python train.py --n_layer=16 --d_model=576 --n_head=7 --n_kv_head=7 --head_dim=64 --d_mlp=1920 --vocab_size=8192 --activation="geglu" --norm="rmsnorm" --norm_place="pre" --norm_eps=1e-06 --positions="rope" --rope_base=10000.0 --rope_fraction=0.5 --qk_norm=false --attn_scale=0.125 --bias="none" --tie_embeddings=true --parallel_block=false --init="uniform" --init_std_qkv=0.0227 --init_std_o=0.0 --init_std_up=0.0227 --init_std_down=0.0 --optimizer="soap_variant" --lr=0.00254 --lr_mult_up=1.25 --beta1=0.95 --beta2=0.95 --lr_head=0.007 --grad_clip=1.0 --warmup_steps=200 --schedule="wsd" --decay_fraction=0.736 --decay_shape="linear" --final_lr_fraction=0.0 --batch_tokens=262144 --seq_len=512 --doc_mask=true --train_tokens=902600000 --steps=3444 --dataset="wikipedia_en"
Each number is 500 + 25 x the weight over its row's rms, rounded and kept within 0 to 999. Layers, rows and columns count from 0. Numbers have three digits each. The size before them is the row's rms in percent of the matrix's.

# layer 8 MLP gate, 1920x576, rms 0.087, rows 0-89, columns 144-215
095:504483549479472521494526495490515493457472502485486455487548448506539446556510514495515500551507534536461509476491484511512547487514500495509485509493508487505470479526511545490517488536529454511485525502497504514487
097:489514484477540499441517511517525496456519539500524473492494488515482513526556516485507540485531530503545515485508530537495471479500497435516517519473512513493516529476508514506472517496461489513460496491452485494495
101:546502484443507540512496495481486468512470484461512552501493514526497499452515453479493503461519487463524531561490461512566508504518527490496552493495488574548508473522512487488533475516477542473520525468529477482517
097:516483508458543564496501535488500521527524482480486524538533516475509536511506488512491488495468494476537525519494529508520528531501528529491478457476477479502520533523496525464479450526507466525515464518528531505509
095:486452493492498518512496483501453510505465499487477491527536482513496481490491488495460472540485509512480536468539476496490529484498522471504515535513482504542536496529532498489528510498530511506518496468511484536477
106:496458496530476518489503549495481463496503478505504506445518476509516556476459479518503513513503493515472480444503445500507481480484491483455508523496485539522514495501514511539542463494499486506490548559476435508483
101:497534497474486525494451487507504524483469495495511538519501498459503503473448486517539475478515541522503552514505457505521475439495490478510483523481498473500468523456485546470499476565513472511497486525492470503494
100:528540514507489541553515469480489496518515483469469488513501486504491499517494534523498511465550497479514483447505507517484508495472519473552504489495520481570498494489478509488493479493511518488504491526502496544484
099:525479463471505486477528498518442466489469499456506483497501519519491535496508539491523562534515479485497526457528447502511528496454525468507474515445481504515530507509524479508441476491490512483470466520471505530493
100:507468507504503492462519498524503492456489497486533555469529452507436508500538486519536494497493478512491520511479475494460477502540454505456515489494503561508436526503497496479507472525484509517502516501467463527449
101:566549557488503456483483496514486516482475525483493493481504480535489483464492487510506491498495504491513507456507510483503486542470495490504527535479491508508498488530491530506506493514496507526485492505490501516540
102:528510475502494494527454486476487467529444512478479550491497464444478502478502470508475505497519459467496518493500497497538499507509504496490510458477515473512468485476499469510550485461494497513506506477501478497513
098:529519472510529508472514510501499497471504499538472510522493497489564530513451497489512530547478503457496494466527479509458505515485541502518456526525505488484536471513498518475491517516511499497502494508466536505523
099:465493505542509545464497503481523531475478485519481480518466482522506496535484499552482487484502503492509485452509454556531488515510433509522527521488473492465504528480501514467476499492483508488525485499500493521468
095:450473489486477504482470549495464474464519501548501514519492489458481492504486514492521519557480515480497512519463498496490505485532516490492455482510479492500513479526495499492534510526483532504521492486533533536462
102:540519460473504491540502507484518503509456499510529535467523493479516517533491500503458543470559486495487510541483492499486459508510462524471504530504525521512486486517529518502538450485497490492474511491521505483478
102:475488446504507502504475488505496578532474531494503532456541508492515514499506503503515501496526481476524507494534496548517503524515456457495525506484540493495491536499488505482502499504492507463506551487485499521497
096:486478483488512493519509484476459527469495477491494523518543490539459538516490504532463483457542507497493573475516490537521485492492473528513560499467495492515506495513515485463506496533442482511512498460497500479491
104:524497504503484512500511471480490522504438455516464494513486502498488557472450510526503431448500500508538472491492461487498521513506516462500453475487472504518511498462496498511484508486520497477479496493469459469518
100:485472517480537458522497497483537485528487485500476517488511475489505485459559532497500480529487478506479514528543511503495486495490529501498479522480509478475477496465458483505508521526501494486483546487491532485557
095:535500526540507519512465482513538478527551476528509455555523515527528476473479545479479461452526483474520483499474524493506523553489524470486523466480523464471439494501526509507488516514515505507491509542504528464500
099:484483553533516507482482525471506516493467513473541508457458527480509515482465501496489544508515480498515471477522482529480515471460506520469504515477532511495503484495536499511520484499529487548522507476515473483509
102:491477519485506491477491431470511499516472433472501515554522495464495534521517468469460493500499499494483514511504497502463497516491454523510505493498505453473483560483512493485522527507498504497545512491497522552480
105:486547481517485547523504461509527501479542497499499535516538480493447533516455493498502521557506510507509478489471500510457519527526510501501497475525479478488503493538499504510473457495510508547509507510518484511494
103:435481465488494494447496466490523534491532522436505495542483498540497479510447523472499509495480448494499511501512499490487512546557533511472446514473492510504454468536517514513516555475535506494510502499507502504506
101:517443472455499499488467512505491467515521479496516501493475512456531542485489537472442513495542470456488486541512479500506476517480499484522471539492553514455515509500516510481494482484558513477517498510466514458515
096:521486507523543498499496539511478521478534502513501498495535475493507481503488507502525480503513469483512481498455522520505481542570512505492520497508560464483475482496494506498514475526524488534507500506475457495482
091:478501466534513524474526527535473458465541494527534471483480441519504523473478446505474540495491474504505511527498483482495501534511445496501478470483546511526483481469540476515516541490479467515494499474533492532493
100:509478499505461522534529485513484540498491510499473510543491507530503467481487498523481465535517483495487465453505501506511479471452550492476547522502460496495543479517474531514485519465457531478488480514501471506474
104:496483507537501489485496497525490436496526502509511507503462504562492460497525534482542517461522489492486443472499461479466541549515470518489495481460538512476553486494544511434523508474509498517486526476475457538480
101:503488539526517509536503497480527456518493520499471483526501489510527466513482489487497517484539495447519476542510507511475565529488498436513497491501548498498548489466548478519512506505513498484477507526497549492524
101:516521516455556513512493498468529495526480474508482492502510516550500502435487510469513473464517494489464497483485482506520483462498496453498512511449450506490498509509512485482479470546510515524486479479523494501491
098:516447474525502496507516525496541496538516478492542496498482486500499475490514467483538516530468487495507525467551484522501465504473483582517476491509473462508497501510491519527511479507506494503532474505487480497497
099:515529518500502447467509469475563456475555503484507487507517494546505475479466498495495509526499476499474526499488526500500498543498492460482513475453491517481490472481517504472545499513453467507521485546524499487496
101:539486492513502511473494476470535513500513462475468509484479489526522541480477528548533498547456478501526470515525475511481539516528516492503513480492540501505536496492435514485505555485499463504540482489502508453514
102:493498487500487479489521502505513475508474524515476530497510489527465515490481490501498489483512531527469514502484490460515505487522494478530558446442450506451487501488536473500491513483483472501490498515508536532510
099:499496506511501513502474463509523470505458488490560520465474463460514512450495527493535461497454519487501494501499491511541509488526523476532505470483513537502503459472506454437482487412498501470506513527472497484476
103:508485526504525511509490478470496498531537486464530563498474469480548527509491507484505476517501483521522518473461514472495521531526428524505533489468511533507521464507495518492462486509492505495463507514473482500438
096:530521553534490545508541497502481491496531437517490512469484534517555473489489503495536510526501484491485472500542489523502490511499531472528520508466503518531532494486520463508529462458554528480462487496457493503460
103:481493491457525493466492492480522474514528465520506495504509508503501476479456530490472497478485474469456540454485485519512477536476505455523428494459506446478481510470466534510471535495531481523514493488516468504455
096:472488527511524491498511531471532494548481490493484522529499523492526481498547526480532516518496495457482514497506485523568508476478542478501452473574514521484535487503507474530493451502500478499496506491535539498537
097:484472493477517510488550513496473509572522521535515467508437503480483474508473518494503493452504504525508504485485522516533473494475490520501470523489503473498557507493549492477510539500506458538520492490475504431538
095:543491497478506500501471505507494554496556473466479500463538486469512485526490477466501479535474519514519517455469529470501501519462553477453472483493528499510530479482499519515526441471515554536513510531485465491532
096:436495518459523474515487478486471488498492513515500466452562503475494532491498514517516522506507512502501510461503471466476497504488508510484477465473538507515466527476486444498488485507502514501478512508473463480539
101:523516493504447505533496528541520543517523480516479534513519543495512469521514501488465510491479487507508507493531454483503462524482458512513515537458487481494510528483509518500482481486470503495461463491518497558512
098:460504482476530546489472528505500484516518527516517497511504493505520476498526532489516483536557530475459493510452472523505470527526463473480471492518511526496528486474518495456482484524515491508501472505532520505524
103:498474506488513515557510486468546518483490497503502494488510486453454463479459500510527535500497477516465510470496468517516522521499469533491514514527526469454497532522476499450485480477489445480509525481554525490468
102:510504541496472506492504482533470504525524482493518499488471515531501514457513498518464486483539471480495477501499503533484501485524522497480511495522517532493507484504530461525505458510500526489516473480485475500520
102:524491513543461524533512498480519537447497482555504491522468489494524502515430479510435476497502524537465549516509520499496490486532541492455490479512530537504488473518478517449493465488475474539522480512505477495473
100:505524487479490469489532488519523546507504522473479510501493553527532454538427512506507527498513503506493494514483504518495468518499472503506536492455513542482533460496533490485491508477490484534523482455490508512481
099:492474487491490518512507561496518520502477481513502547514530486487485523510459544512489501522487500492531521513474496516494534511490539510531473479452493500526482452464494461524519518534533484484514521526463510502487
100:490497506485485500511504521490488495453476511477469533481487490501478527484538502517507507545472442512489502492478479551529495521530521465498452540524466488500461494509554506500541503527493483516511482531485472470528
102:465525479488501505548507483491505459529462485486477485532517528457515447454514462479501508492473502516466471449511507511474503507470526513444517517491526494487453505475466489454514492484497465479495520506507549501484
104:545515462491564517516524531458506495503480499496497486474474496464506485487482459502476515486491509475489531471535540554525572500489492509531521511526493484518509537486517503493505507483493502529495489473526481532473
094:524500497540516515514531499471518482504496508429502525558512508491492519546514514526542476518471480516541490469546474493502479505515532521531492494534557492484524441537556523512513545543466539495485520498486479509492
101:508477477514528489504497490494450545539487477501491448494486520519552514492489529509467510546467478469494488456544502514503492508506505470503512528515496505457483492487515565484514533466522511534516471492511508466496
103:471460504486489533439480497493476474480521479512532500492501487482504458504492496501441513511455503499505523533540464527458506499537528521455513498492538490513510538483477469487513494512514482522506470485476517504513
105:519491458578511480439495452493466525510479484498502505514465494524485499503445529502517542457504504517480494460490462511546509520448516497475536527504564492515509505499502508502509494525490507527498477545536495516490
101:445522523536502516478522513506517546477497485511526542487512478516514467524495514446496511536506511502489517474484491482464481512461548508506480534513495506468500486507470554497505499471513483534477474496458468489505
102:496486554529517517509518492536502546523522495510499479477484461493497478524483527499448499483498536493519502488514496513514524497511502505479437464468512483497436471512478485506536490506489513501462530485518492523586
099:467530511496499517483524461467471523517483509462510457479520540510494549525508499472473486520431488502536488454485481484515500490447490483546525513504501509515493515480468530476481518491491512508525463486483514508474
100:489537513465528532467565500480471521503511520481511504498503503495554543468490481498457546500530527472471504459528469490538480535447494511461461496457514438467506480454552535485499484502533524520540493476533472544514
103:500497505453509502487491534452521523482488502479465525513467507476495483513536520483511524495477536484492514486498485503504482503523480519476490504536544459510530539515513469490561490468481564496522532490500506495519
101:482488462502530517521514580536498519477531481521499548462560542553540498496524493520538525465455530507485508453495484532537484497487489473443500457514479515479481490486521481508514491461518462457530529536471470467487
104:519481454495529497509510538491494496531484443516482502496493503454499496521475493507491544495509506535501509466539512517477509518492529519518497498507529509499514524522472516519498488487488481471470498476515530466469
103:468485478509481438491514507472492482487532453451522508492452510511498471516451491517470469484512465484514491540478472476501486527494472501456489480510513542518502498512502425519499475464481465492497449489483484492473
100:535499497494474504500464514531490503499526499478487497525496553514519484498483513499523503487559516511502479511519514458484513552560478526511556459488489517486440466501481495496489474509517506514484523489511534490506
104:470520523488504485528540540483502483525509503522510511520532506502482481510520487544519498453498573478485509516487493539495497494476506498492450503570515512502519508504489494517472495503487495542479546496506484466497
103:485521451499500493504472564522496487500494479473496533520509498484492464500502469477520495501488531516555420469448500485473481457489472503503476483470544523516467516504495542528498488481548519503503490499489452508486
104:496499490503486484508495500448522510519496513538525489523472505496539470489505528485486493523487545522477491495498504519459502498451481510563551521503511465487458504522464462520527451516495476514450501474505470472493
102:479471493479508470502492492484463484561481520535472508539485471554498538512484541497482524521518446526510430466495515513461566513451538468508474526512499496465548499494479483454508508511542476492520534545505528507494
097:526538545520500491524495487482495509501521529481516502483498505496461519493520489504490497559448469475453484512497507536526452514493471415525499507483489479495538496532517463495537510508485439514470509500489492533528
098:476504500462498501513501493531514503497472512514512475499491457538537454485488490475550463493481517531477493450503462502496494536507521525439487524500488505470503476505469466527514552526513505524521513518476507528495
103:489501462495527517525524511449506513499498482512484494511548487480513511491516467507527538505494493504521521488475438465476498532503550499498530490455515471496496484474508497507509483523506540497524520534494482510485
100:480505464500507490514513521491501498459484474506504480490501507510505502482539488479497493483562483506465482522526521517507492499540518510515500458482520471486503497471524447507560465564497496544517520499534508489494
099:516514526495512479511470513547519487491457492485497521510535495509464499506517543495532496498512522531483505500504484489470486478503474461489498416484459499523482479481523494525454477493546553473492513493455514526467
099:521524517449489485507520530477475528529473505519460452540518494504440484476499516514497499492482519484495479481527480496511502488510487491504509482498501505477494550500476473477520518522482431542527474492506525541555
099:505498502491531531466488513487530517535523492524501483533521506537556500510528459496513517489536514524462488467502479510514524492458449494519492519527524466486531456534483470544499465494491515492476517503520501470505
101:519471488495524473441489508501510531494523502527473541467469469528478515486536530505492524526511484502492493522479479495484494520494475460482482491516486502491549544525510482504537503496472489469500525492516501522528
100:476503453474452512506535477515547523517485532503505503475449469504487463489492483563505488438504446552529455508491471481509503526483504511516495529493481487471473477521508472512498518471503500506517437478488485477487
105:551471539483519487457488476465524485491506489504485552503488496539516471517513498526515496484477442484467516505505493488467544472515499513499520490462512465455503497496488504450473521502502497498524465513488542477519
099:432471517474464510477504519527491523534494481513466525536483511490529488514525478482542517480454508452505566488488493475424494511468503520511475461508522514497465511543480477521521497498475504467523512526524537491477
100:436479478485491470493490553512492493515498491512533529565519474514531474496552527514467505485464489532500513449475458471502529488466553496516479487554473507502528518522504507508478474489517480501533504490493453520500
100:475561498448507538528430507489519498493469555504490520474492506526486484475492527458455479515547482508478478494491492501527499466494547545519441510470477477480492463502496509511474513531516511490523498516486474449530
102:464489556513505497479529510495482535480482488495483510501494493448530483502468480458486498492479480464497518472496497495472488475494498489492545510505537470491500543494536509492528470500499527579512483485490521485520
098:468491497503523465535504435476476488488493499448533509541514482516537470500504528473512501504520445498518503538505518520486491493469468503486510461489478476489503506543496497503481481527464516475481518517497513467549
103:540530493508522524493484520513493503493531508528500552465536528502484501559467520495485525501474468498479480471501459472497531495508515527484526505469454464540474483543515514502518523499473475468487504498508502502476
105:534523504549509467559468449569500513471518461502505501494474484488523499522495485487462510501509445482509492486530482545495508469516452496496491495501528482516508485503493482474494482483444483529486494434497515475483
096:533472495493530506503482474535475534505502505490507493496479499502495479488473457494551564505503471467483542496473503494557533483522494476513531448531524498483486512531493470517450498554517483491464514484488496464543
098:480514458520480485486523468586502465495469490480491496459512483543495491475473484522517471485518504429539529535500471478472526500474495492515507557490520472532491494489528498534487489492526521498512484563500464516506